{"num_attention_heads": 5, "head_dim": 64, "vocab_size": 2048, "norm_eps": 1e-05, "weight_decay": 0.014, "decay_shape": "sqrt", "final_lr_fraction": 0.05, "batch_tokens": [65536, 131072, 196608], "doc_mask": true, "max_steps": 6928}
Each number is 128 + 24 x the weight over its row's rms, rounded and kept within 0 to 255. Layers, rows and columns count from 0. Numbers have three digits each. The size before them is the row's rms in percent of the matrix's.

# down: layer 6 MLP down (transposed), 960x320, rms 0.0337, rows 581-623, columns 160-319
# up: layer 6 MLP up, 960x320, rms 0.105, rows 582-623, columns 160-319
down581 100:129152167148140092114119122135138116143124109158137168164096130154119142158145140133142124139122139159104155139111132125127126134115098149123118151138092135132153138117140140125101094139127107135135129082135174117101108086105135113148160111126149154137131132173111127111111167171141129088091147167089104118177116118143142163181130113151132114128066200109107132113102126121136170145140144146135133115096120132137113121115097087120157123125119147126121126095115137118131109146080109
up582 102:159108134153115145131108127122137094150112112140113153114082106153114125110104130105147128185126167165090113110105153141123147085164129106075143112162122120134129134118169144071171169099162122147090103110131125151124142151092141150136118150126148125101145110126159115079088147155135126137135087163089127127055096133083129092115148120142117114142120118137120146126176133121156142128136134145112111108148112146158106123125122173106091153133113133097122135130097146067097165096095109
down582 108:115120145165110128128151103123147126185135147122128105120124139122111119155128109137144080156137113118133127156106132084124137104133136126120174086101114167150143117136119157156134138168104111148146109117155113156135126102161150113095117155157113152149131150118128123159115092133089155146112153136164133164173189154125125080141137170088124148151149073151159173087123134120149113140129137119103124109120111146111143127193103150111140149158134157139106146145156138135121124158205185
up583 075:112140109077158075134135179142143154135132168111131116165142145116143102142128162132111117126140128142131112130133139107116119090105134128120151172119135118084122149114121146139120138140082128133160126100155126142158111111130129176103181126146103140118127120103166153159144097121124138147139141100143146119155142114164153141137123162128132145140127128102143144130135128172140126091151106151092136144137126158111149117117142133107114152110133143139143162113088254123168127137173130
down583 089:154074138098085139109118080156122079148133119105108117156098123117129156121124119099097142142102149130131138141078116121138105131145136122149121135134136113133124120152144155148127097141131118156133170167137160087123141151159112152155095142133114132133162137121116089110121133147151135135091130131142118131096138172126075111133127113138115091116136132163127125155159075127154118190104115147182122138127136142109128121144107151113138053119158086124138097129160058145133075115087127
up584 097:095142151118081130090137150097091109089138161097138200131143112140124061107143149114107124154128142116143133141144144175153146127101151113117114109117135136111154166114090171127145071110157124099132103121174117111132142121130125106125159164122160126140137126114088152124174122106144169158052079097122114119097148096162150076142156113154115086082109097144133082137087128140111139144122106080156149102130104151128078117159103161158149117144153138136107121111089099112103148127085134
down584 099:126091086077147131160170128161168123131116149114130078126134156146119155130138102123159146162078170128115130075160138104124130122163118135154103126118133105078105098101126155151096126190101147134137148154120137152119122148120144135086138099127093160136113160102118107127131138154160092140122118151103126142159114109108141111135144112105131159148113132108123166137101154120104110164128155149134086134169128097126143173096104095125102128109133149121154108132139139103117105149099120
up585 100:154096120134096089147131121091161091108082159118118123128138118135123163137076115164106152108112137095111082151116148124114091120173135162095091169109145115121100161152087147088164133151116099131097112150116151148107111101130136157153132095127115126130128084122140127130116170134103118128170096165132131140126084159079139121098088124104151156130158175171095128106151115116137151132137116150104126105153136113116168152091123126114121096145122141169130124131135110112124119109115132
down585 112:130128152173122121151126117169121104142147083128143147138118168143116096144134181115097113115139134126184142103103126129116147133144119141111132108129108117111174129135103135100112128170133142124146160151174110106146147079115098157132134155164137108129125061131097146165187107088116128140079137126132130117152162150121101099132143128121150107124116125148108105099157129128082088135101106106118120117174123072105180132129154142118164138137117085112069143114149110099124136111126100
up586 114:120117142138127159154086142112158148163107126153099121163120124135120142149170159109123129125111054120126127154193120117149095082146122137118150133148110103139103162151139113138102121153134106140132098148115133114159102141064127176113130108151140193104090121109101106107092117144175142152088186125149138160127069148124142144105106083139090147111131131144122122095148132134128135144143126115165141153124122158127155164170117166146136147096163150127130138125114141137152148151166139
down586 113:142173098120135097154126121134130146101105144130123166123153154099150127115116098087150134117109136114094117097066148167090115104130138088126102123178158144165116132163099169138139122111130172112143056109097121134110126100120134088173122123125128118151147159152135104155160137143067091150101124161119135119115119099120153157112120163101120113127167137160121079158116113150137093108130126139125150140157146155121156127110150127134134087088105128130119135175148155105119115098127126
up587 109:148098149110118127114113128105128117075166123149146124182118123138126105076142152151153122131172126088140096168096128124110105142126076145132158133112129124131115144131136162134123126160124146122145116128118138134104135171095116122080115118145153104129132130104128113160135110070091121140167135138151190123138071123110112133118124128123121167158128156142131145080119125084114115085088109108114151151135132187152160123060100138133121122075113168124145159118143140110117159118071111
down587 116:148113128106140081113117113140097141115166069141165108105135121097124114106130162117132121137098125151154153109126151122116115110090162120115152094136107125154084122116113129106134176126102124142099118158134131128095112146158146180160146153121090092129148125133123150167154182090148161144160128161171124103111136115123143132126153149134148171136129087154141145138134137137103100145131171106145137132107138131129110137112123102099116156149103104117130157081115137142136161107143160
up588 105:121150124113126127119137105084124126144096095158168127170086121124080168140174118135123139117092113092105152099093104133125088132121150123156095151065152142100121134116140113150159120145143108168126083130101113148125150169099100127140116094097133084149137087109148114087153170131149120107147114088155126101135127162126147147154143128118117112141104130169115133127155076137129149131160111123117115080165192119144138094191092125091092159152134126126141130126149144118097100163131152
down588 109:147115110116100103154127139135125129104166149112161137139109145120138124121054151155093105114158170185105136104146134158148094088158134138111139104116104069157128149141167151147134136091107148123156130126118121144124110168118136094137163145097176113091142107102142149188121109147142116122124134136129146149163118131143108124151097124133095141078191127138138145120115098093147132098114142091140124099152139110097113157140138112130109099127136094109122151147108123101138135088117102
up589 101:155113096149136163158092131190136137081118126104090100147115141131144137148125104139134172186109153088146063136131137101129076166120096117150154117126128147150189131131104118104122127082103133167122145125116179109119131185135091113121114134122099084135168092120100108150152117142115120159124113135142118159124088116129103118070129150106128111126138136119097100135146102116134097076149133126105129137149126119121150117100122115120132080090125089150163126097104152118124139121121150
down589 095:100142133094126150125174127117121110138108135182118142127115122141162130155149166088108092150128106161052202135120145153139144148083119131151160124130061121139113126168121121155136139126075161119132157153142134139120129124140118098093126145099121171174133128118129130125110154139143070135092122096083149106142118131094126136139131096145140108075161126134123125118109126152117174146135147114188176121108163098123111134156124110102119159142093150133077135121154177128143108137103151
up590 103:136134123140103197059145105126121144112122099097132141126176117078105105144133132128140104099119157123152075169118123177106160152154132115134167148096105135124161103109095139159124111096143120158110122141107097155145107113140113137126129114078110118140141093112135146112145144134130176127134094138121107142129136138115135098109125109149154157157142159179179146163124143129095083112094153106121128074131143137152145151149145146091118089155102163125102143108097156123094118155111162
down590 096:149145129109189113109127181115105106142136090114147162167098130138137144087115134102116161152125069102137149134141067162124150126130119112078127134142121092126096149116139099131114096123133127141136137136160074114153122137118138172163139138168156164119119137111135153157156090062134182130129124160156124184176148090129092180130131150127094128085108060125104130121141176155125137137138145133126163140098164153139153109099114140144140094185163155177096086145129111111144130151134126
up591 102:121140109159118145169137111129150146117099153135099153112143110157112117151108142131158166151133093125160060112157117150131086135117120101178074118153119152127139099139104133108128166156169133109141125154170134151120109103159133124112121154155172131109098129132136082105154131154149132102112136143120134126153133159109110152099136075131115116174146105105099144122148122141129137180109125146165147124116177110090103149135137153125147135091148123148131145060144123143108169104098132
down591 105:171121161125118109134124116139141148137115120079097119135120177148144137090181142108116130151093119128148134173098105114112185187119117135122083156116124173147107115161104114124152175105152151125113102102138141094115141152150137148097088132123098148121138127132119101189122090155169112161158122104146132161111133108110125133147145168175150065128152155148134138146105179121181163131103113138147158109119124096138108141115131127108130129127118140136112120115118149119164119115154101
up592 109:091163165149109150106097124100138132136142136168130139146154128109146092116150132142127105143172154061147126125136116127142159096110096119134108146149110134151096138087171137140195154132150098136162156109107149142117126097130085143054129132116154122108094138200114195138150125155113118128099128133106089146109147093188136113120155138106156101111121110130143102163128097157183100150150131099125133128158130134142102184124136115126161102098131106111104147130156148099147168123131135
down592 107:112121109115150132148142113123134147120089130112153126118139177123124155090108123155150163068114114141120165117152130138158129149127137156134179137146087113141168138122056086104103143145139149136150112165167122124145121117102181103144117107149127098140113173103117128159142135104176110141160118113138141144126082155097104140120177140187124154120120175109109156104151131123093139082099125098147118129128131149136163143092138179126146200151124118091117156119144099131074125119094103
up593 102:171094122154134154122146124196089119156105095122147109119147158136135144140113113110125139152174145116139140118119138083115183159137108181153117102117153139145165140093136114113071132147073110129176124132164116109107163163116155147133162083131113101111083147095098130151128109139112112053134143121123152129177107070121123127107078130121142117127122137138136135144160159140131132114109108120085136124133164178140161107164118144097163098139121106116141142092144132152117120149120092
down593 101:136166097145119106098126144100139161093161154163155124116118106083113122160153135102119090109164139145124129136135148159118122143150146101122120168113111138150176113157133150118121138121141123120128121098133122169152090130116060122152118131093112093132128132140155106114102168135124115103151073141154124133137137121097112128133157130125124104181109111177100116114136116090137098155128139138148097097133086116114140145100138148103134155095174139125117077165120160126121154138136150
up594 107:114112111107186086175162154121126115183176129128109170133123166179114109117151122106129122124160147161142108104138127139109144133156129121125063091187130127098122136158115149077169138121116134131165083102117104133106136066126172123149150123169102127147130122159122108100105136117151108126107122107104156143147110122129106119127105106175156144128139097148123112168164107083120133203127147083137123148135139148111147151152141141146134115169161122084115182124136107092097122145144117
down594 108:106134104133118174105158088076144101110154122095173088081117113107133121161134126203102125101128130133110128101131127148133132156119065120157134110096097069136167148127147097138114162103153153109119170112173115093131151137084131133148133111149142151112141156158138124096155127138129133160111121125192136119129132084110101118143105169131130124114135157125109121096162121150098113118151132108100161146110143120113098149139150107124102136130124147141131129143145097122136116126121119
up595 106:136157144099100101150134103128089126131148106141138089126173141144149099113126128096109150148126128160141155153086115157172131127113144155116140119095202151147116118165113172113136152123101116103123173158120125125129138151129087133164125172123142164102172110147164167160129102146127104138158171116125142120124111144111108122114159123108116117140105145116093135141152166176120132165124143072124121126171079137127126149139159136134107118083096139103105135107119137125167092121137116
down595 111:097123107157121138078168135163143152166103130136139123122100112101161126118133141128106138103171140077126067137123117152132111105096124114118160139116118126133152119138098104160081126133129124122108138119141196135136170131138151115141149123130158116106150103097098159122109081121136115149141122128149099127126146078124116119156066110143101140064182109131158137126120122102119091141115095113162140110119146108123100141192099161118100151141126150134144094142120147141104124136146134
up596 097:074120141132116139141137121116139172131111167129107091130137156125164146098122102080102139123148133105133133126136092161151144132133104166125153101117149106143106123123098144148124103108093138135127129109118124102108135119147090135110154142135118111124077118144147106122149121141132138112145127092161121144157124094106121105131120127080106135085135123106101092131172111120125098144124150102108154094126145113132143147103096141158101088121159082175133076147090108149120165147153125
down596 096:147135085082128105123117124152160111138133108143149117143122137156184125138135112114138141104141091174148126173109111137134142161149145112104105152128065154106140136130143120118136131156138142126169098113149119113120130129141141075146158106090180112161094152146135105150113142140169157164056093129098119129103125158162170155147119097137146120163140147156136121140124122166141152163117118149108155138129137112119095117129146152075156133139105172093147173160144092124113120096092114
up597 109:113164148167102139138142120128114136145147122096131157109114110120112124122160106146137141172132141074104135104114152133134119119148167153132129114173146115105123141082099100095122135126124097105158129146111106143106174090113157130130166150118089154133117132090153156135112141144145081110160137141165165168157092137099124152110143129152112151113114131094100093115180092111137110141107136119174128132103138126112129142155097130093140127125131151095164129099108087138136129159124091
down597 112:077101065117144128129110143133176158146087119117143111111157180145138118097116127160132142101154148156186119149129136134130104139110129078147123147118097146110146122162084132149136152121141171135112129111114123159121136155088150142126133085131106137101120122153142140114101078145096133153081124119133135153113149121147133144158113162166139134098163140185138096133108124070160156088118066111138135135122098169137154168150142147096078138117153146126098107133107123133125090132132108
up598 104:112140105140114107096100152108116125132111147126155125156168121088104093131091072136140113118137115076126169178141123110093116138135142140122112125128118131153153141119110110134126117163132096163143079090146166115114132122127143133110192104139091110136142161104119120125106132108135119118162117123104151173097099114134096148131134102141136115095126131142155126117173177132112153120122150128109154139123138125122096138175134178140125115082141176140087125130109142097123092082099112
down598 097:139122179172091155141141125134095122150108161106148098144070099141135146131111157110139126121175139145107141130172107161129112137131127076146118158146158138119149169141159129142166137143109094150134150169117096152125140130113093136070166115128146142160105105133115138103075172107119094139139124144107138128142100107169145150145126094140093079156118112116063136129084143110106098127119172145168136128138180109143174136137110115131090110149166115142123131060109140118138135091158143
up599 097:128124152093111145140183135148131123138111121143146140091119164161124115110092124137129099141087179149166112134138127131150095139109102151154156125106121106183134164121130146102132134108126120130184092127138101126073121129091151123086143114182130126131069108106109148148111128170102127109126152128100120144169101135164109158081146129147165139157128153102122100126124102123078125203130137119145125114127137135114126147112137102089085132101116128138099113111190148152118086138146142
down599 100:128137090164160086115113119095100125097093125102103156133118139111161146126081145161089152106160130104089163132121130120110147092115134124144095110124103118120168141099132075117110118139123131144130119109140123118174130126163094117143119138125129145144173150144137141097186117107107119073110139156139160139136110130069129128133120133130114108132134150090085156094156179125175140133134151108137153133129119178095094138138150130146127168112168140140136136162093146105122147133107134
up600 104:082157124155107145134086119127189123137118172107116152169097134133155113120161137114082134159109088117099109111119091140148144129133160111102131141095142127098099185111136111093150139120115120092190110143098149115119113147141101142177157166124163116187143116111136111133164127123141112119137105117134124112115128151106077143169117159131123149094122116165182145114108140159118157120135137138133104145119087123118126151132145123124146126151122124109080128126141120153106133111103150
down600 100:159149095141129088109155107158123111115141118134191142094127141126071152120129148125102109128114086167157146146139136164127136143135128156086134134147123145141160086174139165115132186155093120161089106151146113119109120133127143100087131142120121119110156181158126130099111104120126093156162119138101109137121153124181140136129116118119142150114086153125094144135135152093128175099141112131143137106166136126148137116139103147085133113122140163133145099122132147140146136148087082
up601 100:125194144129086150099103130088171113103087098110161122142147157156160091118117121116181098154140132113093117150141145135152128105133143101122120124077118166092106150131149111125137100130165134112158120122123150136150145104127107121078128143132149134095103131180130128168095163128126181145136143130123137093136111125089081152132149149131101129148088142125159122138116139116058119149107132121157158078107089142107140103108116134140146102117170179171115133135123123132104157119114156
down601 097:191090111113149161181137108100119136124128129149098092142111104168157105110131155137108113116147133124122121127096141115112119119126161103139123113170121143090092128138125164147090110157116114154144151120158096152135104158100119134125115103134134151116104061075147113124103077110116139095114102145121140161129146086149162093111115120137085139122166127099127097135169116163185135105150096127099146145109103128143126128109145103110109087149122089159125113128132118109090122105098094
up602 104:161093070119135146095109130165101105100143129107103150128138146128125107138123150142130163123156127191128113123173152116129163112151170146080090123096099156154134150101118148127138114113145149120154105122099124140090073090127103154075105129126096123131156104130143152122140095146114122147115097101120106151142116153118118132108159136131161144092103167149137106111136122118136139159075135138148101144175110134149134136114100114137138134118112174100087124114097125107132178130108137
down602 102:104147113152130130138133111112122140103095179144153119132110126143140150150141128135107126142129124132120118141099140138112175126089097141177116152118148146117164097167141109105100139086112153141110123118112101144145173153074114134175153106124148137128141139127068135130124114114107136186096138133124150117094133092166107132143141083142137146096120142105146154129095124175138095148124132171097099122136162145123104140126154129163114143083111125131140118132119103102149126112130137
up603 104:115081142132110159112143126101159133116102118168150157117075113104116134114145132132093123095125113121135153168076182139155113100118151142103173159106122179122123110111143150099123171115108122176126115111131157127136103104132128132135117131115100170142116136125145147125092109144135118136123098119133150117138120120116108127131123130149096101114121123081111153125123067132128108110133133090113157096142129116139130093125133147133142132111130138149150129119126115145107097184119172
down603 110:159154170106113119116104119156152162099164116112127104091161071166147139152121117139148141192150131158189138110149105106158122117081098121160098105116129119124156125147090118091134115097165132118131133164116121116123136105149105137116122153136106125134165108140135155136136107125133135143154120119114181087121118130125126076134122162108184155130121153160142053139168132126131133137118145115155095164120175171140114157127119106147123120110158136089109082100123136086132103119118155
up604 084:137125169107120124176117105136176174154110143089127136136123131139140120136105087132130135083132137133149142126123128183144151156101165148123106118111123131138138191156134172122117135124155124117142145146152115147089112151147165102177149150107122148112165096160184150118092070103137127149092121146175145104112137128093109160144098097103104084152101094128146107118113123108155140122136100154162104115125141150139133112145094123136155148109114111155128196148081119145166127132151120
down604 082:120128116158142162138113130131138166101091107135128116091096141112120137141083145149104168160100085144096131080129131094110103128156112112103106150105096072095130134107151133142143117104144134155079155105118173091127113108129125119073125138115136115156132145132125088129141158123128183115124117132110162086159132174115172121126107173152160166118120096128096146128100127128134090155089134112091126095132102141125132134166125147174108118143057113096064147122102095106132176145096119
up605 105:161193159135151099085103116144137109107113111122124156121151158116153103159124173145136128084153118119104130141151149123080101140166090115120097139148146147134142134096131150144135123136103085088123112165108148110149102142097127107131108126150114121165172156140115148129136104164142109109120102111147147136137121135171095129085133107127089114031147105168113084135140125123134106083124146071126140137126133153137100126131134120162105137096132121171146144155122130182107142087130131
down605 105:122104123110097104123125122166153154130157156120135165128169097150121134125148142090121090136109141096130107155118075148115129141118118116133131140149086115152150135132105127131123124112143114109133085119135144084139099142119145111118100150100119132099131201156130090150149153147158115153103158105116127104123140168130151148169175156127140133142151109126184173067097092158091124127109101159166142118130169085102121136117122119151168129157099120154114112122138108133116129151112116
up606 094:126104110076107124156126091145136116125109116136153146152108108134117174111082111108118136146157159118097115103154127131092140122099132120127110156107160109150125145126143149148154105142093128124132151135123121136160098150120135131096165106093151166140109130172141101130138147112136121139132123148119123109104107094121098073124138137105164083149102146148140111121137116150181182161136112117128091158101126081162095094125120120154094140120141164151133098149127132136111121146122117
down606 093:181165137161134119087102161126124163110069089155134122123154168147105094125125170099167102088135137148135110120105139164159125093104144134096191113124117112085103124132138162125111144133113143127097129065135119128121163116131150107114116158117122086069123123141135137137178110115130145113078166102110150117124137138101134165120127100172091134153146145141129133112121167127117088155129168098125111120106102175123151146098137108101148122115131107124131146124102162111144146116144098
up607 103:143140110134121108103117150132126136183117132116181086132146151165107169134140108148113100137151124142106128162158107123102120153127127138154143100166159132146099117121110127095108153153142150111132132179134098098114146132111100103123117130148178085145119119143102174124144127108122130149092114095154161181136156174143142093134140079114135139126150127162138125137097152142119139133116099159145122124116106100145117167143132125106084115127108109119139130114075087130117121114155135
down607 098:077154132138160119148142096135125156081169118131128152110159107145145127112133143108096139104105113096159138065125145112118131123134139128137097138126123144109097147113105140132112121087130122123138125133125145126155081178148169153126128153158129120133142074111139144165077119112138087128148128118117146105097110111081066131103101100157158119147150111128112125167131110112122107125108125127137157091141133115148156115138108155071158094116125129125156150137193152127125107111103144
up608 101:167090135127134064159131163116108138124162135125156120085122126146131174116055133087161144107077144134127139086119090096123072121113167120134080162164099138124113140178093128076130151138131103111154155088127138135149108106125143173155105102132102101107157104127139128107188128131155151121130152161106118126161110146107123136112166115134131098155153109095112143152111095100141131132121136121127160105124121140119116111091131141110117126104103098121145095165121161141136130096130124
down608 102:106117142097126136161094089150164088144075145127141124139107113088140106114139095122172172113162111105127149159120135153112147110132106153150132100105101125145129145126131149141138110091117167093170087173147151108082105199100119120112167121123108118160138130123114134129112099137059158141148132106129156140125185142145116167103117151116117099117126115142169138167106104150123177152140147122133113145122157131121127143136121124125113092116158120091118158111147095120121146132110104
up609 103:138152096153146136133144100122079121130123084090116119140132063168140131146140136097135088111112140102103132128103165136114105147165099114143154123128113138116128153124115101124143141106122144164078142120119117108112130149116101177161111138129140144099113134143152149122126136173141115143110106114092135187146158151100156135119116140111118120090149119121105140144163138150152077116144133066157139116152100090156130151164122117138090120118127154132156143148114083140125130142161126
down609 104:121099148090150125096146153090175117104130121126134131124109152135144125117076150174142135156114123141128143129117102154120113074135150142134097108135097152159120144143117152135165111114111103096156128105107133124118132170106108149159193145102132089114123139096110134124133155135109152069137149149093113084129140136157092093142082148073152153141111146096133128127109127144115122112131133150158143150133152147136131098103141151109168121129112079147123162158106139153161151167121174
up610 098:107160108095130107111141116109140096136096143163146114126123129097143167133148094132156140173110111137143134114153170095132116110146161121142142132119132148121151158101095150092139141117164161157155149135186113158114073144110134143087174139086162135128144139078120088161123127154119157145112090148112117130095120111124098101177151094115148131162144148158134122168137146105177115152104098182145100141174110133126166114111173118074113121130109139124119148117141160125118112120132101
down610 095:087126168115146086149082144117111143117144143153110114132157163081144110148106137136149086105134167124118115082115110166120132144127077139157104160114101143101123124108113124128139106090156128102140110134094146154139139106135121119125123137123115167143113133164097146116119145138098115110138128087120106129135122165173158154130097110106121131140149123094139126138118133147102124115084070158133129115129106107111114111128108133160126137150133165171142127158100119118140131124106126
up611 103:175100138161091108134110106098097125101127130110106147128135113104158096145127136123138157115140129119156112139135145184105197137128120128140100106160120158115145084114088119137172132139120168088143139116119072114151101137064132099170128143191140095121114111117116153129101122127108140183147130148090148117111140130114120111139174127174172134135071146163126132107157109159126117160108138110124114125157140144152138137126100137169169151141086143103139125114147123157108163166130116
down611 103:090115124127127123083138162135127119148117120162122155082116101132143149107140125104137122145075170163117141131139129136127111128162087126093147140101167136100131145135126186106132135140098133108149118135131105163117121156123111143100118126098097167126183143139115146115106148109140118118083131052133095157143103120138122117073088135089148103145151147127146095128091151116110107184148072112107156138125129167137135128128162163126098083119115092166113098162095079101094093069112142
up612 110:133164135160093142132137116135118112177080122137146143108084125153090128131145117145148095178189138104102100105125101094169161142120140077115104094113113108157133160105104169087151116135087094105131127096063157132117140144104114137140181161113164103134127109138133118147113108157112176160113164127123139114109114146166085119143132109118157128129113150122139143119118132123101125121129127122125109097142154125129154130166115166129098158120114151098098137122094121126135120153096147
down612 108:132135140102129165139119120148150152118152109115146123124155163107098099124099155168094156093117122111153161099206164106084121121148093184139131157156143112155113114115139118138152126102125135163103127138135136130135125152159159125142085110138157115137116080139094103148150150110118134115159110107114178135103132156164148130160164104097045154154117141112090166130139139157182131124133127100147105133112129154164140148122093138133209114137100127100153126171159153108136159140127152
up613 105:146107161124158139125092116081140132137149115120174149136091162116123092169090123149142099079145159093146117112122091163075146175138153097088165132116131176096142126140139146163141103133127108148107157154121156135121110113091141104150111116115122122123143175126160172131112125103128131142137112167115108124175154097129162121138127124136095131151142161143102128145148137134177169137128135136078137111144148128083132132143151100134122162112128160115133150148104150109154142104163122
down613 107:132106122111112091111100106118106126193121155107079131132120146128129130137142125126080199126118109122113119106140143144140108124130144165186119133132140119123129132128120083103092148097087137099117134124152141106134105125176147167142150152125127083112105111097134086159140160126174106168114141129142149121115135129149107107152101121157092127104161135100097145098120077091150128137157167154117128132110107146173137119111130128134170107139139137130133155052134140125121152150112106
up614 090:144132135123136100132093104112139107173094105112160128131095104102158123127127152148116127130128166108138123116123117129181071137121091168151115112123125141113114114114097120138161163153180122126118093081128115076097155107162116091129110185152141153115103127125134158123170119152126124178112156141149108141117171163143140153125102119131114097102137124147139137133165115159135082161110097175126104116128136097106078114133159189116137190114119145106075158115092123142152148138137145
down614 090:103117108122126164101121119121150102126145107118112115110152142160128139094128055154139160139147121130131125105111120131123143129132145130100151136146122154114141141163120156156092119133109103149120168124126134118159081119143137136126107078135121131126122131099127141071128130097109144100164080127133149098130170097111085132108149139123099134165170122123103115159157086106178135108113154107156137115126174089150161114129128131144101094176157137177131110168138123165117110119144142
up615 091:091135106123190133164154122094081097133147175141133152079132090150167146159121077131129107163134154121139087141160136099133138131131078118148083076119114147147159122110133132115127124105167110162147117144121130113139097145113163113155120149127123090166159149126113137138133158162124091108144120091146106115112112155121146155133124143157145116115106132092137120133192130167114138131114129105151112107116101128125099116100166129142135141134112111167122149171168133169149110135138086
down615 085:133111109156124111129111123149087120122150123120132158120125137101134159084162159079116125134113061122151155128103147130109151105126135135104183109155136161114140134127077095169126105153123116141127101143113129163083138101129156144116160121113111162115119104138141094104064147098153159155127155175123138133115155116136086110143136143150154158115113125188091100152098141125187169106122139157106116137159149145139133142152123094110112148085128140128140127125104135127131139097104154
up616 092:097144152127142140129119113080139112120101136161113104152147128183118119134094150100147113179149125126136120121136146138115134119111099129164099104090108182151075136129113110179156112178136149127119133107114121148134112124127117160122094084113180114093113080164160134132128102117138135110098124137148135112128161113143127098158147181135116144118152113093112149092115140140099143147131090140131171114155151132102188112115063100124126109164156099152130122085142123154124153197054129
down616 100:134145140160151141068139119155151152110168158093096128141178136136114144143064112116119101100120143133081162148147093115140122107092167131131151119192106170149146148123185105113138105120112112141107115118128097109131162113146125082130127133120097140109145110130106153150130129095158158119111108114076114178151085091122074128136140125166112114146135125164119105129128124072098086075128128129077106120113116099145131147119128112147145141093119159171138144118118136146126168145174145
up617 106:137142123128142137186139129183117137124140155134123186115120154142118118119158148102147136117122129112151128106090122121121132107128150105156118112211128152142157154110124122141158123177123133125129114121124086181138107172100115135101112105153110161106130135165137094180120143106125134111117115121110139102125159134152140116140107121112143150077130153132120157155144074113139123128112123148135136077114125124086197105110147105094131148162096155159122193111130112120124100165098137
down617 106:128134162102160087112138124100141166107137126153111122105124090153123123159122107120142112107089154119119098151107149113166133134116091108149102128078159072064141100132126133138129124119115127145089163153167137102129134103113103085140061099131160073135133132075141119151140127150131088101045151081106117126110124113081099136127091148086160142154154106121139138113133151114124153147140142112102103136175128122142079098113103133124163140128136133079098121131132134154097155143138080
up618 098:150084125130127171121132110105109099170154090139166105121148145177128132174125124131148088153120145146079129124125169142107105124124109141161072138193116160143139137123149134137087136100104176134154150130122095132116148118097159122143176170128125113115129111160124154134106104125106162095091173141116132162105146128105094117096112125124144118131157103181138092118148139133102173144077110108135093091139177125095120133073145140122050184174126099106132150079134144133106104107138149
down618 105:133113148122131154106119107166146130108114131101084120113138159156139128117148151110172130116115080094127106147122161148104145130145134114113147163106143121166080128099149149082157117143140108084106089077135130124124099139158107104125101173154143129161118167139100102092129148135175116106161121138096114101126149102139121126171168109134143141084132109136106148123160139139137128084139126136109129133110121112131117139148104100126106081168145117135164126140152135157105156107142100
up619 101:127120120101155146116128100080125118130132130137138096098131121150121124163150111119154141124157155148204168143120116140118083126141158095142108139105122122167184151125107131148138155166144150106124127159194117137126104152101119166151095125177081164107152110159149137163169094137168155112124134089127111154143096161147107116117151113141158113133149094099168117130125175124152116079090148150122083130124133123125145154129140124137120104139128174126120153074097167142138137171137084
down619 098:086125112133134112162137127127145159120114127083107120132084149149096112097181143140122102130115150115179155112154096144070122164150133127115104161113156093102125090111103102150196127088163116147136136165092122135136123102139103112149116145155089125143124109136151098086105097108097135081122154104101165150086120100085148165160132155133047138082109101142142109105137121104132138136137123125162124116088111115146153145114112122133101104171156081142123162117138131058124114096131145
up620 108:106126104133141113148150162156114096072133123132169125086127180131114140117111133127132117147117146117120100163059135123116124111145096146157092128165160066131115110166124124129122104122173112130104114133144149105150115130123130129124146099090101146132117140150078094120120087145109115127134145119121114109100141123118140155145125084165121085114089109136111075122174158078115115104124081124112155120123108154149103117092093157117087146178137133157120137139128125151159128159110125
down620 105:128138140106163113131120122110140155158200110093102125188124111104137121114157157076110142094140121144158080122151197109082120115168164086133162133110148184112140166117132164133127116112106166140112160100128133123122145123121133137146147111111159101122098115114156145136128151082108146147104110151156117140122168132141130082115124144089130134138125119167127135163123154125153089145119163148119145112143110180133152104135148096131120105096076160102132131101145132091115131162128117
up621 105:124121153152095163116131106173138103130097183100122137145122119144091147137114174164162146115112136129126094166103123113127154124104097113110139147116124132139131172160065119180089141110149102117115145128095111161132085131153129089173132138101087134148151104125108104122160115104109133155124097127173148132114128172087125138113119141090160114156180097127116182082142117110126095112108182102159109167145093106149131115146136103128141134074123140132128153138159126183108122150127136
down621 105:117137116146112165116139146074179156103126127114065114072110169133117134107097126074112089147165113129133167158112143114137125115142125121066117118124149109125120133129126141111157110141112144116153156147188135167158123089102154129098106156156136132154101137125149130122108152119161122065166119099119148080170111090100090170120120152119129123164158166158119077107124138154154130170178075149109120102099112123160097140122135158111135136143115116161122139104107137156118126158123106
up622 090:154116079134131090120134128103116129117127098148103111149068129148182184117110108134143162161125147079141162146090146135159130121125129065131127178136122141124134155088102088132148126131136158085142110124140123120131125142128102142164129117087140147123108156158119165093125140113135164147142098134124117130139116148128112181134119114154173161145143104159171131164116120115150144155128145103133083128141150119147142087115095120121151130131142145160147137117117103111129088129114132
down622 096:131154133128161134142170157138166137125109171141129114134178137120134109113161117150118129152139094136113101122150122123122158138107132154113143133145110166108130081167139175126065151125125143131124150111136133124149086100104115082120128098148143125158147118120126110108106160138080113130133127126125147120091172140062141119092125172164135085140126130152131138114126147157131091125114086145110118125114137106103097164121132160152115168153104107121131139151154123163116164132109152
up623 110:093087125108115106122126112115146092119146066191119118147146138151128116169117129102136153172160124145111113157134173143130100132122124132161100131099098161104063100115133134180156094131148153119126124120105145184147131179133119116172116097162137127149144148091136173145079139135156154128134125133145133153154091106133095151152127152155105128116103118138118076099165126123120088168119081137148139144121175121128105130133123143115139129143102113108124120128138134168135132105098128
down623 108:122127118154163141108100145212092122115183152104127104149129130092104106144092137117122123105153137106157119105108123131148161141135156124113110125089190164151142147127158106144116121108090160125131126126133155107149127091104171097111106126125190092104129133124117083119086060115136113113141098121145121114111162142119130135141136113102107099120127157092099166145137124147151178116133154114110148142130140130149150073089129114116150099134153135092087144162140134098122106110153102